config.toml
num_attention_heads = 4
bias = "all"
init_std_o = 0.00515
Each number is 500 + 50 x the weight over the matrix's rms, rounded and kept within 0 to 999. Layers, rows and columns count from 0. Numbers have three digits each.

# layer 2 attention key, 256x128, rms 0.104, rows 76-127, columns 0-63
584505519493545491578446514599538589560493511503514454400375507452510493557568568484448482498458483560540461502492544397550532510491518511452565497472487344531570543512524456425481500409491522
509485504544550496592494455519522516518520428503528391638428545488518492468491560576561456528459462519523580459406534528506442481482510497456517463528538489519467468506530471577436450505466585
552483484414577486501460545533546482533551478521587369538439515458412564531461514484552459502477474555525471452479612635499553494477547519530476507490551557399486470529470466487554505396469401
554535441458534521456470524488478460493500533498504519480504417538490568443421498529511487537497484459547465501500518561494537539464553500547477523554498575460469493499466511532528459394520421
501494469566433527608537465515542519510446481504519495547534522486545423504583568476490483515379459442483565491420471406495483529465493443434482424441489430582598534484549462548429489534482625
527464425446484431507576488483562477503551551541561431559525534540485391633552495447402556491444554540539450484506563576407490540547481491447538500455454525514479523541445375541431506514406464
531401367548352481494564520466507445495538551449493473558607470588522535478522442588411508472534612561515511516457544663420513493539394518582514546496434650490398463553404503589512530523447537
444560542518572546483409509516514529466476475515444491411460472407443581430429570482659441491533430407441546486520415409563514500462580434502446466560539465531571506369590579407549461456531445
468487551428530458426564548452468477499530551536535559501554513492353343558430469430517589443628537466507480456590521533455393448510490540525549497500504536464471496418453472464538549552500432
495536497537507477592470466526530566472452465478512487490509454509636527450602564552470450505420473523486516545410446411516505494502504515463482459500477449545502551525532509541449504544536604
513517530474517431453469514506487510538512535476534543427480407536519551521433440460433515516581530616553422519565549546509525548541504563570535575451495567412443453626486502451493523473464410
502524523512475469534477505538442479494509528471519586527527395544578497485448461558506531496546472530555512533483487532466507546529471495534560596455454578470359410551462550514450517478535513
524582473599465552519436494485485470498444447527529466500500536473499583442529545504497401471418475520465573501467506474604583546490523457477390482500506483532551521469500598468494540463569564
482494377453473496455553474500543504475595565484546466515517451616394606460414448598515547581576584507548503463500599678414471509537498518529517576521483602466383486544425476594508492463484442
472458410514489490425563501445487452491546485511581417607502574451384487532450495481502519480479517493476525467537550646522496520495468522522437481515470595405475478515428443515556543461448389
516582576491610497523433529493437520510444503490493551462452526449507454551526483375513458456515440530427419498458437337609571516437526535482516508577518358524621509474522511389534549506520422
520425436492409504427546501507523474497558536509516515541578435642447546461475447627498548517512582520537530486496553656426453512531459506502530524451465654498367502535427515585553455493471534
481502501433514505452522517460547476477508526532471502487541555471379475532496531468516565542528531375491480508478487565424428474484535497381487403569540500528583598397486436490575477509510410
485567608534566495592416483507511536495478437496487499484412504444546484446538543466565447531416424451495534533438451388593553496463568449410508447555553371525569504456580513486454509462535533
492583449549456458519562449432517449417446502508484615512542446518442392453491489495460557499508489451517576523449412519507484489464522441443582519490439578606487544490405470590412527512535555
516606625513614517486432535526484509493466491520470552408466527410536493520502525399540468485507452472452453515508418328583516522422501537481515498541526381518578496465524566351488505532525471
564543483517569537516416515531479488535556498496455452468432534521447617533466528536556466514518476469487478546436472515543559519512555496503513508564530469405481491488595493470539447434421453
539498494489524482574486455594566595539454500492392515467466445508584545477618563513437500560405495518541539531463485431452441448499511459475495461423513435615590582528506497525469487494554587
446610544495499576500448524524451499553510448516472455532465500500382632347447527536552417557503455462496610403596555491525545501542493480579303510551491575466488489441543696425612450507638474
519531576524593511555464496505504576480444425507503420474357566402533479534561554450487425486438436522480493461501480386578538478444533483469479454526521344555607494505562505443514530461473501
554523526574494520404427516520413492561472501472528539407459474466479637497462515442538417481605501510477476467489495468585619578516469526537482600544458527446476469581488641347539485473478437
489512479458508522440494508475491502541511574541498499463495540508338457586525508391452590508503549403491473476477573505471479532505522490439577485517456459546561572483414412454580464426474438
548503491499496465464452512512532505444484504457455514490511419460569629457458490566464471521492454524514487506561547568481505465541507504544479494441579550455453512488499520540529512456526499
527494516497538495540521530487526544457464525516463567453498519459616353557616507466368540474421524519504447533510473392475451474496482502457560412491513405553600562457463408477483541546496565
477560552563454457505477471565454541532464500477498605487501461488603542430536492478462502441540478603505512532526509388513549513556460520493513551421466520495457464571522585399446482596546536
477533586490535490531536510473506486471489534555436533481480546455465396504544543453475528418480448436456514507548441369499473487487515473432543457525504377562586540390528450438545488538526513
577489528527541520581434501440536488467502497467538447518439522500569539505486473543529480510461505555490455548403489554532572510459526553469514462532531484458498480487469458541463545466446523
495489500459535527539472511558523583496468538507402475408440479499472505515529523492517488499479450463535542504466497421518482491507544480470578493523540388521559564445586489507488435445496561
518541605507565531529446478540497559490441460488518453451386528414514507501545552447561421506433424477493551503470466376586543495466557464443511449533544356525595509434576522463461510478502542
492426375538433526434558451420514427514565448506547465582575486535383587472387461554540498529553555447490526474500525693471500477493465514546402503529495644449460472518462512532560524527454440
440558603553466436518489498566501540568537422501552547565486533550526502400511500519586484460520405551488495470492533383575483446584492521529432566472448509456434397563579640453481455606542520
599472449507438477517498485495526504505510486468470445483480418464618535524539504527437492546465512602529485494514542576495505499470489492512522486448524530492537530573490476513453527520454477
512572600513589488472439581490485510509457484504464540443439535386550462562542537375493455455500446526457424486497436338577526490454506512500499490507524377500617496488498521392524538553548459
509568551497629500528446493526502525511462450515467480447414501426527506494497554398524462487505460483473474507486449375567572503461551505483492504572510353515597527484558526454503522490515448
549492503446561474468509545567558594511496520491391567357443435498528625538491497454385546543527477562508460549574561481430518485585499568599498553474482511494532549605488522445526482490508441
509585619526617506397453545493459536514472548495503629421483481481526550571419461396509464455618526556470379533488387399593558572457476601572555574517470490484490444545465558377532535593511425
457540546434527591520494536474520471439455539515422595483553520543433508440483476542606512486507479427489457491437359489443452434508541465456482424573564476515503531321611509489548415527494502
500446435462523458414538513478491494519507543494507521483545496524472500571441457516438579483614586558541416501548532617388480491551448595557514554447454603450461472509427470465572514485476459
426542527565485492447454512495405463508520420467482511551520500522437618348436466541618487495552447474529568421510421488543518526531511477563414531565462619451406418433539678499522450561572489
516501469485440449452547554510504418520516565499511603554656425582446463513481395494430581498580549539490478494525516586425472486566465545547498527479428622450401467520432543519504516544498461
519519573528457496529482509539428483557540469470585469561462534529460497473487481498565429480514466578507510478521569445588532551527516499508475567515452553432456436542492620440505499431529510
547468388574400471482574505453526444500481497455522487567550530510591395561583463538397518493480581605496468544475465563434531489531404523484514474405482536546486498601454405526451581543435580
516559606548548530589460471462535490461414403489442491496410556408636383484599546423490420472372393490439507549477463342604547475455549447425465424538577332540588501500566459515420564508486579
483479482569443516487511496532443503543504507523548483442505469466539545552452467506443469465518506564485516520567613546544574544515416542521514575486443541408427466637452533456507553488488508
439516539475465472405571480399428418472495531508523589532568477505375419476419463438521551477569528451480484506568508540518473503503492506523497531550473601522467505418428538476510556508534475
494565627501616493576452495531484569491471429510495476434450480435525494459507586457598450480465420456491514507483443356614507481435578466446505461509536390498587503456582547489467503512560480
457475569486513545427507531496508508534546437500541413551446590500440554442460508525578446467555464533506538426554565519535491492541478495525356486524500569442482390462530609415560471528551472
# layer 2 attention query, 256x128, rms 0.101, rows 77-127, columns 0-63
484516453519433515465573486482470447540598512442478443502485489479430457452488454528597528526495435454586622510487591575578500500500525431470533410511466559463494495485501590595491526438453568
563450545396493556533465504466499456517560453470532439458511514451440535519423491527630474488417560492516409523543574585563612543475532515554458426496518560373557463513508562482560503352514531
492513463497496465635415516436484388455452491527455531486500485541481622431438490528574492493484479419469469430504467538596552505481490548559504513526464553504582481402542560497528492401502472
520497522550455477495496488567565585555485482495479469536506478503532388511609524503431590576446406508540653460461473479511424525494487469417552466516502431590487544558527448565413438584483601
543413524474526459584593464489569503520508588562567464520468556473523360610561597502443540490420573585550372491439554576440519596478511514404554544428537401409502533537443281536423468524474569
524492429587413478596519358490499437443414547549478462530591466502442535563514470564456500439477584536387458465419556594451538481462500561445519643584498518497491531584436360488553470500607481
472595518445482519396458563474473454448569485397434527455549466529581593388457410498588470519561429434566690513565452460571466479580472456567466411538444568549564425406505722481597498501487498
463504575397595442483592523495492468528601546557514564527528552543524395555467452449536506510535574513596403491523494500467476441505479521476503478454595441406462466433464465474513468588387445
459545407598449519507509489564556595488407549467491458444460450466496496454568492537438515543454421506463634520442489468480423467508534463479575519545498491564432546542578509558424449569585569
542426443503546431586441517406453463510450519537484540431455455494487545493491582491454368463545599499446334525557504512547576516508518563605436559496516509439470461476516498435481548419520404
474474437548470430655465477422451456494454526546513524508518500499463513435439573539486452492576525387459419469438483481555603528482505463532454601534546504459482474451534510508470495433540448
469546505514491544496385480517456569525400411504466467507519496464449542450499506479616474520481366462450622506528507458546534554475494485461464478538408536619542459475486602433542505453565538
498573380550501441518519400446378408389530562479436554427575392565370548533371411595469522446488651509445458514468495553535571507493531534554455577673513600490508458530433481484559496470546466
576457622445539522518556440475510464435569479519550442580581523509423449576464469489581522482412560523495373534512559533531552502443524518463477509425539556418555480488413469522534506455471514
508500601422578564469457631488536578564518514492584469523366565478605526512483557365542461501566464543529450500612417430516469545508469497488542478340489454514541469451468566409470545492508471
475541411587464441541484383484427391435501520543426540477558472548413499522482437596435587442523596465441478529386504550456515469487517560481480606617528533527527463534490405521567413509561486
524544539364494512502509506559543477419593473479489518520532564589599443551471432537469614556475530578582513484492424506484381454526518522434532429453518471480563544408424454510535497562465577
507555501505470499490453558456515504529503479430517488480464506514558486382546518481580441546470396449545610479552446461603489560540515399509549404516414559511495456468543659523490514473433535
451540448531491387620473471455524459359415523659520573560545493597499458547517496524447577463525503453462487433374361423516450542456486447369565542456510431541463565450452400522416512559496498
544490558420560605388453615545512563541521479508487496522400526466647536457512548415557461523575468526583487485584447454500474549569456504551503456417459458468531459448500601406519556496463496
525524449535406544422434557559484460523569515441482477483535456534514624518440463556533450455477551520510504569530494553525527510582516514599523455579450503446558478534510611482559478454391537
468560370535436470546473508559560585513409480440446494418442433450565490496537594556359545525500523513535615485474442527484413513527508464513566480531468475552547586569514450561443521534561576
340621523407481560361519477478443565503586343404490454523534501530434566436440419489573531591495433466486675483544557479534608440498512505561448454622430574573522433450567721463574441485583410
534466578429515579460504554469556606552521456408532430474390499465551477501519528429527445503448451530581578492605539465558511549527427391536560375419455541527534498503484554509453554441457543
513483512530477529389418526499378517546571558487502499446501457481503625476450525489527409448577557490503514543579481458546593596478468543601408578575434533476517384451496644336524466390543383
500470532423539529441448526548520551532527506513500551508457563529549437595503571464470581497536557547590480470518470504486486556500444529453553444436512419567577523441430390427478515503453560
526483477517458467607460468481555441434447462517474456437535482458494666479467512550498438463460572450461475475524467495500494412519532529565479551490501523406563566461506486577536486437578487
565438547563565536554530543577632595508453487552524487537432584430626441591591597466432477487475492547481495527488407444386418473529486507426574512359577345519484606534517322524412510594498581
465478422564495500501471500501460599602458504547550502465472489452497469501533579456398454485574504479484452522509488403494519515504457515500497584529535426495444482552584474419458438496559428
450512577491542533361575533555530566529555516502507530513462574482592399541537518433487513508535423509570541521518479452435416497552460504452551430428534381551525522448502454495461491575424560
577502548545472577576438504482552395481439456474469475494466510443454568469491507507587453474496496470419520526526531524528487552521503471537522464496443557510527485414468592518553544438455502
507490450532477491484465545570514526519481518438427545444468485504570609484516556517460475528503530498544566513522456490517456492588484485536513435482505468518463534522577486514477517519435579
503519541482467530430488571486562535530539463419521499491471511482557531437524492466564444552476410486576636465595443452582494547555469378566534393464460549525518490488503646508470527487401554
515535517431463471462508393483426365447555528516490541535634493584422526500452388545551538490508588511460536442467559571502526483406528531528474544612455674526527458481393541472580470461520452
381546508480488483414562503543407631591609533457564469507492454484441404389495502503541512525577393487555526492515616469543568510512522515493479491574499496403413379504605607520506409480510424
572448458553440529601495464488557453489454525526484462474499466456489539477513569540455502502442616513526486497542519546500519511448526484570497515470477514470558559543471483521469561470547511
539448576407600584436487624522566646602529497534578443528376579479605540545527622394531478488531450544552489511603448461451471499555442548519526465317511441437533516479523547426454534519501483
511553576448546542464490578517550560545547499410483496490433492485577505457504515448562468528498435508586535483609456485569492546560438438561501413439450506531510488458500648476511532492463484
546482478490520465530446536527522584556433462476452508375429400437555580523488549536352442503555561547517419552563486539459510476576464599584492556442469459450532528553549468466481527458552494
508500552463570563452478563550520546488486570566565545474427512502526641528437531471469467463619555550466390485544417425464455539513438581529526630408497466420462424401483589343539519516578421
464570518434483506449483547576533415435523487480467530518542513586569603490478348549554575519528453482514567455477403496460334415620506522470519461534498507474464490417506527568589461572487502
532431479452560474534484477431493504469490522558510551526510490512478510630458515511440516417530603536461333527516509543400549491454495627509446591467565459417525490510485390447518533462542470
381570461485452508441523501491382441451597506470502491535572459586420566414437365513629511513530451421502595511482542477559558457494516488574452502681444578495452411443533662473560401495533400
442521515518529438568485453496539478496466546605497550525533509510420478576499493489413523479536581545408335479409457493397494470487529609463476605523574456447457482492507396487507418562577430
387512502504520527464477504482424563630514527477538451494450538437407453447452544449601420480515420434478542557514569491555625571444544492542478487543515530531489425479542618451510460447484448
531406505595483499580522431540606538538439538555548475544505541455470471655588527492442480445413526550421420507442510505394443490439495563403537594430559465475492583610471301512431515514557561
522456596491468518527511568472587552566459400449530451562390489415530411429575543421561459547442346435564592460555524473600408548505456386460568390420445515531497530497564572565456532487450555
530404510554561515494454467426437588577441480543537509490471495381416503527531612464505424507510558466429422559519550512502630542452473499532419552493494510503511456527501520374480547441519460
485504534410552417569516494415400398444493484584537575566570543552489449500483487464568465481566460428479376446527480441519512530447505491447438528478494526493484448395459470448526473525485427
468557539464497511462501581489518509540497460430499501489452501488558502390480496444568489570554378446579599471585481487616476515505485401576521364469456542533472471419556661516498511466406545
465547555411503594386590521471428530532623477409498440524542514468438469464450454500596465515493471497543524536568617510544571450510553512515435461551455557433503364506476647498586470449499436
# layer 2 attention value, 256x128, rms 0.0926, rows 64-119, columns 0-63
572517441513466475504374515508540414488441491534465567493533542574556588456457547566596485530460474464472492457558510500500473415441620471497470542556530537511493575427566492560499486445496589
493532479447474446483443507594475558590536508445517458455524566514564594495511505585566418607432489490439504543517573510497479324444596488414456473624533573492550570487466527565586486382437531
437531533559415438472571545516464460424533492452565463496503525503518451538522449468558494366441477495510555503585503449540526448544497482431625402508552487439528523497479492447564499344394483
488475495473469506551465483433451493671466497520464475523526477524496512504535459568469478515497496492585516549540503472558527623620429566480527567429448541524385443598575491542474495550532502
586547476523471472501377521552427529494506520512538489583509455484470502548449568536536506382548461535554542523492430527515487507479509450440615449453544469554451482444460563458317482361571515
484420626437412570489472488522473474426488522525430518474478454520546530426566550495475440479521541463452473580504450452520507518562463520582423440474509538474516548551536506530518513574519494
509502421520463470421473454548417493581484455591414524491497488420536583475408613546550417451497477452490496524495599501471419414478523493600438563530547530542514598632533463502555501537480507
456610454504477501533571522428521410422459549461514461542527515542472516483440309560521547582500579530489552464472443556514488471441551546478429544568471530556492564392408493512661520527568559
501529479473435386591431494554443441594463528621457538551516524543513442476555538524555474538476477495501475529444500459457501526486459513478532481434527461510444439499519484522472412517600534
525542524517524444519485479509559508537504508561509503490511555452449562490515535497487372545527545509424462518523485507478502447460447479496443486502507507511531564512430503500499509454520543
504465518492529469551499531498505487574465504600472565566525530527479479471608561424459477632534539544468385502396478505487543489484411483500495523356396479563425505566526487531380438529540516
493563379474446486464466517579435502506430532499429575449493536519467612478488500508517440357455542499455524514467466509534554535564496485544479486457552513506539482517453477401596514455591569
622403583487540541514468522601590537590495468524522486445491474376505495521510558471472447500443472563490461455563571569460550471461451504437570516448541436415507515483419448516419508466517446
475522388528596486519543458523500615585553461434578481507513533521471497539521535465515420526563421495484446516491511543460417509528536569443500599566565464558489418533543422540507492494396438
545432550494543657465582502447652497477531533393460464423478469470415483528489418522426576505502548521539549453530506539487505512504441559516448507526452506508546456464451443503615576584527529
430515448512551441474580533431468561577497520466581486467476592522478408524597467460352497544504567557533462440547543436556577473519377525507490462455433499502466475583469575395527488502430451
549511449499480578536453518539423471503495497393434506574502470593535576474478452597534573454467433460528506455546499523522462459557625505444506437548437572590506553381486528548579484423526501
536454530519533394468451473562416571618533471541532510464524534471624521490539605519509348555519407454463450504563586404482516481437493480504477547497525461447521569572532497484422449426472439
482607448514503439458583527467597528500502487484626483508511625548481478506529450471469453561491440451397460533513438483514565446468461523466522486548536456464504420457543415485567449408441537
438557468524471400559514465470529562473491505575516564520520490534490521442475523468493462548518533434399463610418409425480488491497452532568499590524483493491461443519546417550504442537438536
528544477569505509496525467465633558566509443531568464512521477443457495507462479537510394481570479510531507467508535580517487502399394531450503676548472467478459444529488413543495576568424488
461478479506429436449549486511499406566440474581503540514529594470490464515541555495574462515520604577416480553528560566471481430468487497488520592447417544540430550609489455505437505605527563
445543549420454544562462533529482439381471490525521535502493410573500427478506530457528677563500506435549486542427408461531491435466576426550555431493473520449514462410613533532444439490488491
454528490525429491460522512507534424431445486520462469467456489438519494511453507511520460379485568473521561503515460451566531555527486480621477488441515472505511483556522524434509521507477566
520508532548504462418497498510579593535571481560631487478515483348515507564405545489535391523536482477444522508552539530497500467382465415491503555518568479426510514473499497506345539478475566
542514536510528536527556501444667463502450432560472499445487513502511489423489461501413458558493544516472505482515434534539543475511444564562425594474404515474464542511465480563499534608563558
541524560485490549475374441581588497566453426578454478457504382430481600522403513587525494440525522544560557437526575505473517486487484504528578576466513538454496508505490560469548543528540553
419450475554503505466603482421536461535462472531509439526447562445421406529560489379427393572497598561521502480546499527596582518480456561501493510477454455499478489580502434436483558560456426
526500433481530504432479513505491621588569484366508440455494531544511503570534465585476466506497488493561546490549606509513434439548495508394482495541513550478577479504480487499546494399458441
428505463556535406419581479447475581522548498500539491523477579474465420559493512448549482593551525464451503524480535464483452456503386512411522529515447433568475500534450450469465467524433478
510417564417533578453453525496404528535564551369478504447498471525541489505615589538460617470484479470585511499556544454497452509565550446524485356483525578515543513441494602526474490436578434
474515447506568430524510466558477576563572485437562498449521482531453494554414493499574521592518523451503497541468605532462508414400579520445588576522499522463477493516532483524504451477437523
448466579458515498517473513516423462556497472505489485411546367544492450477502506508510567456513507489583528476538562485516481449504545527554525509541515537495452524495552554523532522584460415
500431536507460544471532482450566478567532468475476426561478583437449408562467425524536454496461500541542557484543630591511550548618438561463512459478449478541483440512457467489572553523496485
557458492478558536566487525468497493514458522434487605522550410561530462439550499532469564532536417471515494490475419484480522561543516518464482489521433563639439516427520548578441467547571489
506601401509453444469500495491458577472490576514590515526537548550564512466534474523483480472541530460456512520435390432498473542461510449497440542505532460476519454533460471499496511462604590
481446448460527514504606511502450489638594517405541476386545448469455388534496493540475536500528485533618506476549625594521532517474566513484556488510466520527496457527550551480495496501510431
494458496538454507520500486413490430528535506505473467527486541570541514509536419552456479494455559553553478432514526538561456457563586559449462502556384626516495575520417507511625554573436455
483477506532418471507451481550486444412431493565411549542475506425514608436461540486582418474436538467401520576453458501452476475504525480513442548548533521489558585561504459537555507518502557
542593519496520490549478480441617484423453440527529495416516459522411479499434400530507569543477577502549615432469528604497512473411470500527502563512397544551501472390487544453552505577539575
493465499452556512510510497471532602634539507422579502501509522452498410525513516493468464532530470536539469441571563529530518533523456544480538460504445457514469468500491522513481474483438408
473581418498516449552559553442517452476518521412474494546483580587445517470541349516426567524450579505465489487431481557476494465524548526449451476550468594560553546442475450499638472459477541
519533497533509567504551538442472533437466569458540503461497442484514509532497424487354513423595532531510486499529349504520532577560388521454546501486509454502474436497427464478490552489525526
476568501434439622546488488512494550449516541456553433600507521583550548419517479537476549529484542450492545545480385482491471523558564530507381476556526543411534461463518537545601535456566574
472480516509531451418483500533457617578602514417552433463492406471453479565533451529442542522522507522658523434569620518518544534485506501496547491546462562514544501529524554422469480439471448
497523452519468622472512484498522491497480454544494504557495469487496518515392531495592550414567395436536499510458454503514472528567492543524544534443498423488424403487599493547523476582456498
601555443443562547456456506528539585583567504416524517459494429562481474563486532580469592505542447515595569406520563589490512522470545492424559461492451510572509481456478547485445472443608468
457528491534514436550565544537429411408432569520481546503500493536480518446565514446514491508462571546474492476486398463497558505477537444515478429436504498504543559500480523447506475499560528
518546459418497394538475524520469470573490572532497564500503477572456440541539489514482616577573560534544477486422555555482461418425489532463602512445389546602482537452481523481390394475546501
501419478553529520468515493521473486559535500412502493447500489507532434530494475554476470462449562490543562498583572495543521416436557526495480523593462601506550549485455492522550524502498460
551497446462540510537490497510530569667553471462547545533492548567515423544501550520556506561537438492502425525452579500440501535544500548356554518454450510584482458487527442534425401485447411
507602403507503511504541495450589598470489492441595532492507544538473488491451471567478442546513543522470496533461465541487437497485486498467454521551499500506546456453474405570576553422517606
542448558485532547441443480521528486538559454516500490490499401459482476530441547497570581513537472526523564466537584546473450498404557461475535524480514522451462524469536555503342549618504461
520515500466470508550350473542419455539407480536457539485487459501525541466462558574501454363476458496513461481526505454571539519564524485494578490420516553512478559527538545442465450421537512
498612475504524523417529511436553547533455453485574512349493561472486424596518460476416472465486489487497514469513554468500567489491353492573558545392486490530453473561499435442528457452529518
532535513467424466508460537552554460446451452596443513486470591502467610468526470523547510549421502479397459530431523547444488426555515505504447487491529525427508560481491502507639448456511613
# layer 2 attention output (transposed), 256x128, rms 0.0928, rows 64-118, columns 0-63
492494517441501507449500561524467544561585491487516509518501498441543508535535471440396448444487517592552540656458421542538499510519416461552495510495553485456462385547471467412522514526565411
532488558549502507465574548516482514504469406549488546438445529432413457494568495452491514381500432478567446590467397466553447551518364611567503518371485484451496445579524480480498522575560477
492489535530463469475504474595451610539498433527380504488509512571400489459493539547518596549426523530415443431516522502450568527476507576550484561500425535506515485447512545528454441570587513
547559469438594519505492485459412445379564512430566510437490436448529475461488571496508472497628532600438501433505535585437396450423610461521435479510487533481579511554451589497515477445470509
454484494492546454433491481459405504450522485534472449503479516657479516495531519462510492560424499498525483427479483546405483509542523566552549441539463431420476511501489581617525468655476557
452466407489549464552523561423516497521531508470532556491509532482505539517517527525407469459552467571497554460454566631508502511429509482459490540490565445519563415473501555462510503445567505
607519492416473463574495533481482544523564500493594517532432575474488459452548429483455471566432482557511430596475419548562412488441496574453512517494601558454487411507477607405501475488485486
465500498562466558485466540508497508623569453485501567521492476450511535622436564444468471458560441500595478568469508394515631524598409495565514461433509430443503491447484386550446504470480412
375525518435555580418478496510401484423516461455557477515470427460631525579466492540467483427494553616479615500476469562573490537448420499580496485567533565504490532472501506487544529457465496
400486555530495566459541479561555484465503407545578573518502495430520479527570463522467531431523473447560485573460503441590453571478446572498489523504520486508513501509598446488538548463484458
377572476444547575430490479492537483430514467472545527520571427431630546534454457540459490433600534486449630512542532477541479581409526462508437473552520508524490516430531475475595510445394499
518523471457466523556583513448536521487580554504533487549516546451495485463462511408479523550534461465526480524519521532465543539470537510465482450509523500464499529429475567579513387591469470
532570532530443456443533358548560506408434516514549402488525494537491449399535394494585546504464474413576419522593485382498416461550562439507505541559433493547419511619532482433533542547531489
654426604493454510501551441476436469504361458460428400442420525449409433454523486487651539509418526426524464512498517465561472459477503580558468459437476591483602582587507544513526589503508567
534515473569448514626506471484599466465439575509530488514475484489456478447450497478561526535587448409516403470551570376501554458577591460426467512487461492534506555514466436538444516468504453
504565527487478554535521579590520537393481473560468520516488439444487472484467475563574555464532515451353515467506536461464503546468558569448450520517490614507508602401516453542514499485429513
584528472449521487446426518448485523525540496454496440386438501425475449442431534364477451487570485574497459645471480509431563492563553437558453502425469467347500464579465529481479471660569439
508474548475496489461535598550475514449480477504481488504471504493422466470607435544493541418397552534443549560460409606547374463461490575526510555510541536515485415538551541398545551494487532
464370601511482513493579465527535489485435392517428557505489461439455506484558543548532536471492587440447484447472571441592520547458454574523460492497533526585631592485561513487520548493504532
469385523452538525506536499412486430520539408452510600540466533414495535529573563537463469490547544540458539454429603587605508530388471554452384474469580475556634494478570590453571555433464534
606468594556479496502567456500507452472506491458554529480493489493445478447588508508554542552459462466578386506516492382489400422539573556533487484486482480497550517621532471457481538372466463
453602523515466564525519461572489511482537424493588483556483437468568532575482428580495551498523431532529516507515493406598491552450413589526482468499541558448488498459513427492553492332470473
408449447437539498471477426453479518567489525535417499575475535572591600610504557504445422488528545565495589394492518560515558583471370422442509458513545464570423537437477521540556526563544559
482467488444513485552544501486518534569609533533523567587530528548490558515503533495417532557505525528462459412499553571460522539468525496419544526554554493531478480397483537513501431487489458
501398587572494455492585465531520460530400459559451528553528555607404509495643460511496576530368469397576402450507463479541406496533445602498571507502481407525495469557585484506530554464456506
461545471486506557552458559507579427463602549430594545543456451402545529557514504484438462437569508562540484538493565468492468503478516412477442485519571453519477448523492410404536535386486402
563522483481509488528587428446516493456551612554599499531518559573527442462577489414507468557467485436589441519551409464448373487537559450497547491500466421459390460595469499503452476515496421
551568528541498489532534465539585507479535468507535535535564460500487527454467484624558577496535436389488414415519575373461478495515494539448509508485474556588533605456524440506486463425453540
596508546526507509515504587546441509429440503503465467430389470449378415425513485476583530501473477509473416535494435475457465446533512589534508524425467539463506510586464555502487529585518507
491468577519497540531475447581480470505414379535511501511451489490420468501542492598573563512443551444429488490484521436612485508466494652536492504471514569500584550481548517521501554422432564
532546442521521494502402633489468525427430545488465428425398513511455497477435497471505467471493496603416539498472457583412531491531518487487515538497467487409432476518476540507519502632552513
541501615522437567465599467546462491552385480549454477514419523484453498583569466450559527532423466474554481514555393427566413533502361596496519449447452545474428526522481476547532572530490498
591544480471500470569507534455448550483523592484478502526437546523554521548473529512525432533487488606448495453505476579453476499478481448436475492525470542493413458494457536450501526513539535
517520485561530464556503374530518464484506455526558503431553440541503459375455527583505580541603508477461419450548500376485467467521566469509539549512455568524561558535489471519374426424495501
551558450437523523432416508464485485459484519409485421450485518454530520512422536373514433449585541551461520566487554555447537500484590424566395451473443482351511506533483495486597549565506475
434468492504501542487466535498442427496571448472458517564490486484467562575493532487544509471443483521503549503432553596550576487495426578512510464455605416504562523435571528544548462498409463
628606523546451507488497446577469551447423554505461394503444526563478478445447469494607508553483476531513427444549445412383410482550449471483526461494386625424367590540444468529478504547519550
562554486532522512470447622516468535501596487437546535431503489432482477469446511534490473500579441609511484588460486458451515462527494502551475525428476513441507430532503480455445453442557470
487466485464512486495568464460531510615605430514567562520564556455501493496532493487413493502560460481597478557478503522587514541476486517485522519466568434515528404490509541463494464477543465
487527504519468590508527473522549486532533565507523530586475479478598523598501578430517475514532503483534459540527464332491528541559425464482460418508483456421388548508485362552508557439486397
591515521546499478518482486528500496395378506500443444436474473544466497424490486515550536508459517493423474504517484486427415450535565492516464510502418600468523555560491488503470530524501563
473537512521445573455532432539527524559502414549497496465542470390516473516410519460554507449619443429515476571542523353542647550507461521512479491423487520486517577454496442566488511572493452
515476472507448473513516301495502514514496424546456440541520502559459505489464535450629505534482455374532418442538614482475587483482609504494510504538478481532563602476518557581491519552477524
421401461556551469510492534372487411533507512484430551439486502488482540555455589488456423453566423523584565450434553559492563501508434476480536458406552387561604536485505497568445435542527515
573524538559517526482519597519474496407423556474479501443442531502421444432513496504567510532509473544496451472459449466381388475593492544450520486473404501426405502556480507544474511554496527
587419501421556433566501446392469474555494572477487473484489507540516495493506534453461477597470584541486519427514519565491491470457587450515503464520540526518594512532427573507475489496510532
534549495499504532506438534537466481384438613475482389498391481541515464466506464402564467514478519530500466537510434461406448437592490450529508459531457497405361541556429479559496508636486509
400538483463463542449490467528556550557546459569496487565587537484554524592438463462473525428513465415499544564514534506527615578502473480476520512516526473496456511364497451540549493545471443
425571477484503619431467517558421506425508449466554495554417454496599539568471509560523454474535490585478565524474464407537525583487385530515451439522483537414389538461530477576603528531458516
597585537518440489520502600573498559494491514473480476478441521482398500486484472474538519515478432548505412529501461478434492471553468552513506503434459541391426475520477481462505497514537480
541518547472529552458487529533404467423398492436432387406439440421505476465524471492504522477491593580401599524521433522523401452457501507591416463491478641455531529589472530466533576500514563
538439534545489541511524482497483408535482454481480521555482490449444533484500524443532531510501473443550427510486551466540587485506439561554444453422538437499605552524549484536527527527454435
523551498560503475498474538542457506504428600524486453520510510608525508557531444512502470539396493490571514512501403471482435459576431479528572504515456465483398440561461426496481541444505506
509546442418544471446514548473460549449659562473534491509521517503563490463526486439432466511516534608499539503494437624387447491465548413510479487560517471468424414521477569465510455584534470
513524531465426513603547546605518539433468547518475489623407416489500506509541479481573561571383552483437470437552470484492467485468542569444467487591554562517470552458474505487533549496458485